{"head_dim": 32, "vocab_size": 2048, "norm_eps": 1e-06, "qk_norm": true, "attn_scale": 0.178, "init_std_qkv": 0.06, "init_std_o": 0.0122, "learning_rate": 0.0116, "warmup_steps": 77}
Each number is 128 + 32 x the weight over its row's rms, rounded and kept within 0 to 255. Layers, rows and columns count from 0. Numbers have three digits each. The size before them is the row's rms in percent of the matrix's.

# layer 3 attention key, 256x160, rms 0.0452, rows 49-63, columns 80-159
110:106114128151178151113131172142138180153070117129080093118066094158158122060140162161124121130118115108140100224127046083103110145097131130119125045192145119126121190180150042098099128177163113139159127081151115094119096153098114153151080089
090:088143085127126108176118152148102067104059123123178187104107128113198080141132131153079065144136152176112137125096168177148138152109164092107072152105142136113187143183051143167123232150135120152100082130101149088123129168103084171138149121
099:089065156170154121188159111171154195094111076125157094145158104140076149193159118152102169142207111069112174080121078143122155174087170161150099104140163157102149104135070176131114144140091116155181109139129133133152168110151136102143184136
122:097151112136085145125086102083070120120168106189178103095144147163115081142108189103157170137132094105136088145180078102114212136185127094185153126168119089176127143118145166108091153131161112173132144090148092133064104151097108153112185145
104:090176186147089115065151160124161081076126058120180106125081133193165157146104155128108139128101135114131128121127166105151118150078125114129159178077125135155111052097118138106141168080123103110101134143108124178162093099158068163196147073
111:178119146140117145099186150106123161099105088128135096161087196107108109091126189159087133137178062118144084101122151048144138114194125136182142152146157125085159097093155181134091136139117082100064100097094138129178178101189121081132149082
105:102111098105179093107173088144129147201129103126128153179129141097113083133141139142154130051127197069136154133172176150094147092171131106132149163117135130154118097188114109098110167176086123083120146127125147165140165137134166136074163090
108:182109086089072129107121138135142093096114150126113192099141137078130079197118117121103157093100167120151125047065129197141146115075107135125148120125106122087076106149178150178126105100139100133121115119065158070129135140140181155160104100
104:104150117103148109161147129089125139111134132156162192163139123151078056155137092105187119129091125128124159125166121105107128113156108087108152115140184219114140126137086138116141111127095123186136139147197148124164129064140130116097109138
119:122142117132133180142143223147110112078141109171076181128103161102166103122134138192094138178103157099177138113177080119134150123066132144158153129101127096106057119093193139123148108119163123055129141164117147084099141134132121070154088151
117:186124133108081118140177141122121132051096086120135115141142174098105098121087076195139171113162132166162199061153142169130142102156101129159149147085150194143100062143143128098150139141084116075124088143115133095176135106161088108141119115
104:218163110099126174134092095090092090147177116165135040153095140201176146104111144139135109133094119108168115126138113107125137174151136127127148136125118055138125100119137167134098067166122073106103142145159116135144144131125158135206157114
140:116131157182173158107073129133098184131125122185087113065133097133114142074115134129134126142139075105137062203159078108178146129135131144162117071174128124142164075121145114094079102149146107099135083112155152135065138171121117114126184164
103:085157175166176131125088144132144159098119097110175144134093066166093168082118143155119111147159100122136109163103125104180109091140157171108153130158120130145155087122191131153127117087126132150105155100168128061168090061132115129173157140
104:120051083120183186075113159118103146134172106138190072142128155079218108064131131143112123129158130138131149146114061094120127104170058105135128150116118080175110130113127130129136076088107164094081102112167104181147146102098154115134112117
# layer 3 attention query, 256x160, rms 0.0459, rows 50-63, columns 80-159
093:104142207153089140167126123111087091095169205146135209139127076094073124074145110175156148148108135153131136079193094105125144108127113139111124147100133119143120152140143139157117124133078162119071166110137122122077100119179178124164132058
107:112173153108152151166108121132077179158039139107090149114091148078150133226116154038133154138127139139119108103100108134180140128136114142135132149156167125162137156139182120151174164119124126135142110093190195123157122158126076163116076080
116:100167142135165131108142151150089105138141111141148164143160129161152155115126052101088110103138157136117080167111105142164105149088165126109089141153143107105114099091101113134135125123140124161125151093102153203142115085130156101127091127
101:112141184135181087103098128149150098114188117119127183130204176125151111161106131120121104113126115107064082199130177123117100147155110113122100113099108129165176119029164104127165139133082140162156147071161118116120167190125132131126093176
109:199156086085144148131133152131138100145141130158184162084155155178084117147120144130175177109089114147031154165059150147141093094132124091112100154125104129088198146110106093146099112215170114081171105190121078100133102114091194072120058107
104:202152132136114167143177127136133139079120177127149152152124101093166124117114126084112084188107160196090200154106073091122139171087149165148076094051118154118103113139193124116111147154126126152124146171160054174082115160162192141157124144
106:111145184127061206138144143113097130134182144088077150117121145101078152143145133130076146107177091083132075140108135129122183115179127090148159103097081141054143119138183113057086136156130140120133113138070112095156093113128110115053077088
104:191129083085094101155175163207126125101077154159126173143129086086086176114105092110214133070130116138139112162198149134145171118094135084149165091119116133151141137143128089114105110120119113095164142129118130147176093121111188105113223162
114:134164140091093129099135176118150137120084152155150140128184145161125142123165134131139155090178140162134116160094111134172166124132134168118104189131149172130089121126138121159156118075152090137177121136167155107125117174104104111135075156
107:172136161034158151126074096118151087106112111123153170073104071148084160127177142133100116201080152150187130076125086140130140110149101104149180071116128113126132136087120135149114091151150145158124097163204155132114126094147091151068110145
108:141119072123141104120097131137139135120178153164078139122116166173188151149087081122131067144098154085160082150036123124074120185177054159121172118172172159116108085098141110116120122130136159093129180137136108120098112134091152080120154175
099:178088166105095166113094123139143115083128131113112120135082139173174135078135114049122099149147167093109147123166141097126159116050170184135185121194111081102120088089105115177132145208119092146184089140171152151179115164160152113187089155
099:123138117106128174128096121141189182175069137110202124138188126129161160105126148133163153102111174115110138182138146097168109176130106151124110136123154116186164096120105124150155051174129154136168118075098104142176207153137202103183067159
105:178175110137141114110080109054131131212147117129119072149113181169112129123100125144098121148081199150119158107093085108103150133152082140114109138188174118085153075153116177141180117158108136166103146144137110095142163069130060140105166178
# layer 3 attention value, 256x160, rms 0.0598, rows 32-57, columns 80-159
122:128139094146092110099197183099114106132104183126120083147089124118116124101132115157145170194169158128055124123096156181104089159147128127172121093147184080164161132191136132120095076112185087168155154037144130135143139115086170112117123107
120:163118116123164117157139143191080160111122119158121100139126081075101106169125178121104102120146151084180078129164197156120123128149162175122161250147129143132117197113116151158105103107120079143152089148125180147066117164093098074152156140
107:071070136094101137138136153146089203093132130084105130116127151075163124196083060143090122183172032130115109150101097119151142100103142081125120139155111113094111092158161174105127197164140133094147154095116092141123130096224154131105074141
109:132105153115169128177058121107144129115116117131104165196129142106097102140116119102124189098087133109171157134136100108102118133087144065120112129092100079104141113076115144162148108097083138110095097111161110164123104166122101162124162125
123:164166140118138059128176157176131182161107083102136125106119108129104160137107133080082111150156113132114163081141143104085130150115118102130103084173173078112138124128203116078147100127115106126162115139150172121128143095144206151123125136
120:127098154114086111149122122091084166121142109083071092137137102146097180153165122178131089155116115120169064116128077117146126123134129119152088152149087158129135148084170101129048066179127062128180173104151149140127111121125119149112076095
104:125060093092098142151117117106116078108076166122146190143093144060130089143174135159138076111098046107107186119116170090114110095113179113138167125125134115064181063088124085139167149161142098111117148089095123154152130111203177105115135118
114:127127121144090111099149122081163072157128120145187096059126142104091118144131147139096106117143113126143151150177202119084155132110093129103148193135149171107158074184078144105139148124114141100131126161112110139131142139173140095080097112
124:160122067150163169120122096172112130047138108107122131157163111106147176171130171113183163195105153160134180162115148134075116160085175142172133123106191168155124124115128079131161147144185083112102103058161167140143149166096129106134113174
118:151130154128128116153111152090161102112084097156049057085140179189101124111126097097106129146088150165142074135127089131141121135128187133129157163128129111134190150123089136110147141106110181125079130116155143133146113185179056116124131115
108:090183148128145098110189142154118113087143108137145149158141156114115103128109174106137193151182060142133118106168119161121099116131138129150127139082118085115147188146107125112123090149109087141104106095159137113172115148107148053163092080
119:174118146099184128146086075145082109074177155155153125114121098116084154109122118107141111160112093119122173175122134120147122110125195192190129158116147096114167173158141181088098094085136138097079090118118111052114065150161165080158112124
151:169129099185133148119126134116195090125103106143063131105084121123149090080091120157082092154094151120082168150121120114100141141134150161156154153211149149138123134187099141157163119114123155105156119152077150135102142178135112121115130195
101:121116145164197154115123172092124138166125152109128110227124126109120116168121084109130084132109138079086156128110122084118173110098140166108114136098134153080090169160175084042149117100099091148133175153135127074151144143093102141114157134
130:188123057113149166109148107066148107180166068095166146103156132122145179138172171091065104139147126133154183134128154104108156119104184124058212063154130098096170098173161130144148132152169141151124130114132097160127133073144154146109094155
126:168132132139085078064143155084086069119165106150132122139068122114124093131072084062155078126133115151093104096116128116180104170172119197047077081066145094137162119174071190114146117132127157122123094107136114094126160135136157105132175153
123:157146121143091142057131099106163186067158162180116057108145120103153058160142069166080139129055129144119135126162172086156122151135108106140129111132173123087093083144119111202096089090141174109174135184116109164131142102138126100133117117
100:136093048136120092121142117124150149153119092166085156145064151121110120109126077126147167161127133064096086078126185122109117088121115118159077080086120086109047135116173129089127094076132106127055147067108144157069159149106188140170157169
119:087081154137111155148185158115167127121074114145153110121126158115137128115146168127148087085159106122092173122130111048114144117160103169110173123135128154173081104116066089125111108087105100116222112203116089125122156105170130163144129163
107:110111128141148106072129160161150116157125106118130116098126097125143156105157095148193168133118130086117066118160191089106126169121081146142127190190123086201095098133133078166176126116103135119164145172176126206127127193176174142140167105
118:187144146188099115114151134157107161107103116125098137129094092095206164092132139109148090128124132138093155148143115160153144153136155122114102085098135128089134198219110153134141114089180181090097084166121187085103129159087116096118168150
109:097134110146168117202143097184114162126130144118135097163128109165125095131119102067107179146170194077126106109130112146147138184104173178132083111105121099145109136132121146147130118078125122077160080114085104146148128157071162129195161164
120:095165130120124137135098107096144119120127113152098112153155123182157051152122135173085131156072104095150131132144136115095148116103099136195105114135102117108156123074149098151179131121048146129152185136127132121156072111074118198109130119
110:145148094137172169198091095163147189181117194168123119117090139119091186164111110120147155154131167179093144114147147109088080102088139104129121120172161120120114112089104189123156114131157184094144136062120143109149110150152082096131066149
104:205111127157160132159068115080138132161129122142175164108080127132093162110116134122118173128115170157077153181098153140083125089137131145103156207223156103106140118195175149116162172158110057148120106133116170058099160159160160063158059061
125:156104121156178126161130145159136104091156117125079098103115138116136098116146114172104117171121168124133131113087161148096101130067116116158132112153134185147091183088139128098144142103175118124117193139063151112038174196065091107135090117
# layer 3 attention output (transposed), 256x160, rms 0.165, rows 32-57, columns 80-159
083:154087175112179136115155117133118107108143159136172181113155128133096068137161118122126157090106197118180162123126161160111124169152163152134164157104120124139107154093166155138143171146130111174172120170138127105064073112152123173152063168
078:132153139104108121152087108114188118137153120087128157120124168165154187103083126147097123142158151161157147157091048074121083117098091187218107121139104118169149116111144129103177138119053203058092175120125106150166125101117139134116214146
080:141156144149178116113118097153150139105118141159168176112110104171128167140158155132104089067109148133142141148085080176150126120142122181129103094119159129109169100079131109154078079092114102144113157140178162099139120096100130185086178090
089:119116106120125123114207105142135106138148105154188120170116163160178125078114151128079098142154117095134130117133124120157171142162125112128126095169139136125184202198168131096119159175127125128154116162110138113148123144088167077166110112
082:075111091163148188117091132116160113075126091125126148193130131149137052136135143114111126163100159131084152120162134111132127117111121095118147142098083198168083178117122069170101132129096158143128062146163155107119135129153164134101119106
076:112129091141161112131101071156221116155096102172135147101147187113161155120106147054078203144189135142150105134102126117139109173101099091169162117157150108082145097080090138081140113102137140165128113137122130087134090104089096145147140145
077:123157167155148138109062082136148167155114116131085129101133105157133171128130178158104177151183098094119087135160131127116112122163098134144164114137076157170149164053188195138066106091045087179112058171126148092104149080133138090085087142
078:181127192111124116115124128149096161121118121123083189105132135163139225170170144167102110125105181125169103064090143081131145133119177111129172096202092105159082109072161135158126044102120119188120172133162118128154139116124148030107109091
077:087110170110088169106167172062145084139104186156143104126144127127116069126138068116104142109141116097134157130168112172140186091195135102065169105127062082122123167181135158158105148139098172129102120125055109091104114084105149175130123152
072:121054150136122172090137106170063171098165168137119157162147120092170114122150128109191115169123121138148132117123137139129176134152081125144061135093146132149117128126123155148098151115096104077121122154095142159217168100143160116159107104
072:170105135148079105157110087108156111135099159198142107072113144093156125102161091147138126095170147146149130143138134070129139140120139088138028105131156139144123140084131157132109166162160146183173095168121100137095130125118125185145182115
087:178129112131186129191108164120176109123114090157136185116134108086152141135171162134118147095126146186156098196159099181140153151112093128152115090182094128135178145115091124105113142142139149162108181148121127165122187108144109167196120148
091:136115106121099175129135095111071153108055201099130162140139101078129098170129075107156142130062131066090133131169147196163129138164136175099140128102119135160102122212080138168157161126077170088105100139143132082160117098112119056124120130
075:160147150106122070141092108136148115110086165163125155058121153160151162110137160163097139162105142163110097102108151161124123192089121120136117071111160169146172079080112071131128124141175158108135092094141093159101095070123139064153116161
086:135140173129102154181124130137131153109119169093146144125089117151099099231115077174145152089164046157156095141168152136167142141135120109182168116130112117161094132208138130147096095091090120169097075089166136099136164124194153084114095139
089:189093097123107145139159117105152164067128153118120121142137065096103119109145111133145153158081073098143118147201124154167202097136146073123096120086138130146123166201162093172156188123175126068134139111106118110092133133116092073123087119
079:111139089155112112206179162199096123136080180102115147166086162154146113107151127122165183121105136124134086082122150108151177135097119175110175096087125163143162163165118175125118113115100128167118077106171101126159098143097143104121118091
073:086144181113163171159094137097129088067161125132116095091114062172119061105053176107106129103110121179087157180105130128187144144144149156098190106154137206176159171150157104184131133134131193079151132140169116107171111145130142127105097121
079:099171152116129106102096155156070143194165125147124085111099093137118150124109113148111160125119152134173119179099155146117103168125139127096120156143158104094046135156137150153188130135163154156081118118146111137108137157156160053107131077
080:126138135132126130186129136107101153092147137132092108104124142138098074138121160110138060097104140151145162113089100138147119128136173109095203158173106141087110108102215142102102098142094076134110100044095105128137128153139100129088072140
076:135104076048136169100118109090154126163184122153172121092101181107104132142089099138127174154109142081190098163155117080137158175175130139111133154143116130181122095103170083100107146139193168099172147127117099090175142127121112116147098108
073:074094127111161066130163148108150136075103148132148115141079126089153124111143155176183092130082102138074159154091175168178105000110152167122147128100089146156101121113089085129104139153103169094123118150115123105084090100042152120107162118
078:158120099138119166133124084149173158136080140111100144133141118102095095104116071089098093132122157099078126122070100125161123173135114126155187112117154159125119121124120117128154114148087083119079056115161154123135121081185159060171187170
078:113056137113134163088168163157146110078139071091123126101183170140164150107147112138091161160167119086180082101128135197136162199167162148136120100133103109082122177152138077072111151154109104181118127121105124064115169126128136126146138090
078:079116105137115162144136163131106157087086139153105114140147139130127150129194113090112120133106180098131147138161136119142168193155128091145137106174118138153116132119099128089091095082135234122131152072184084163157142119094087128087148175
083:112174095145167083127108131079159111144132110148113202140129126150159145060061089129159087123088180154137154111099122110082125181136162132156119168141146139133140114197143051157151132098120191127150117121109105093137094073100186116166131159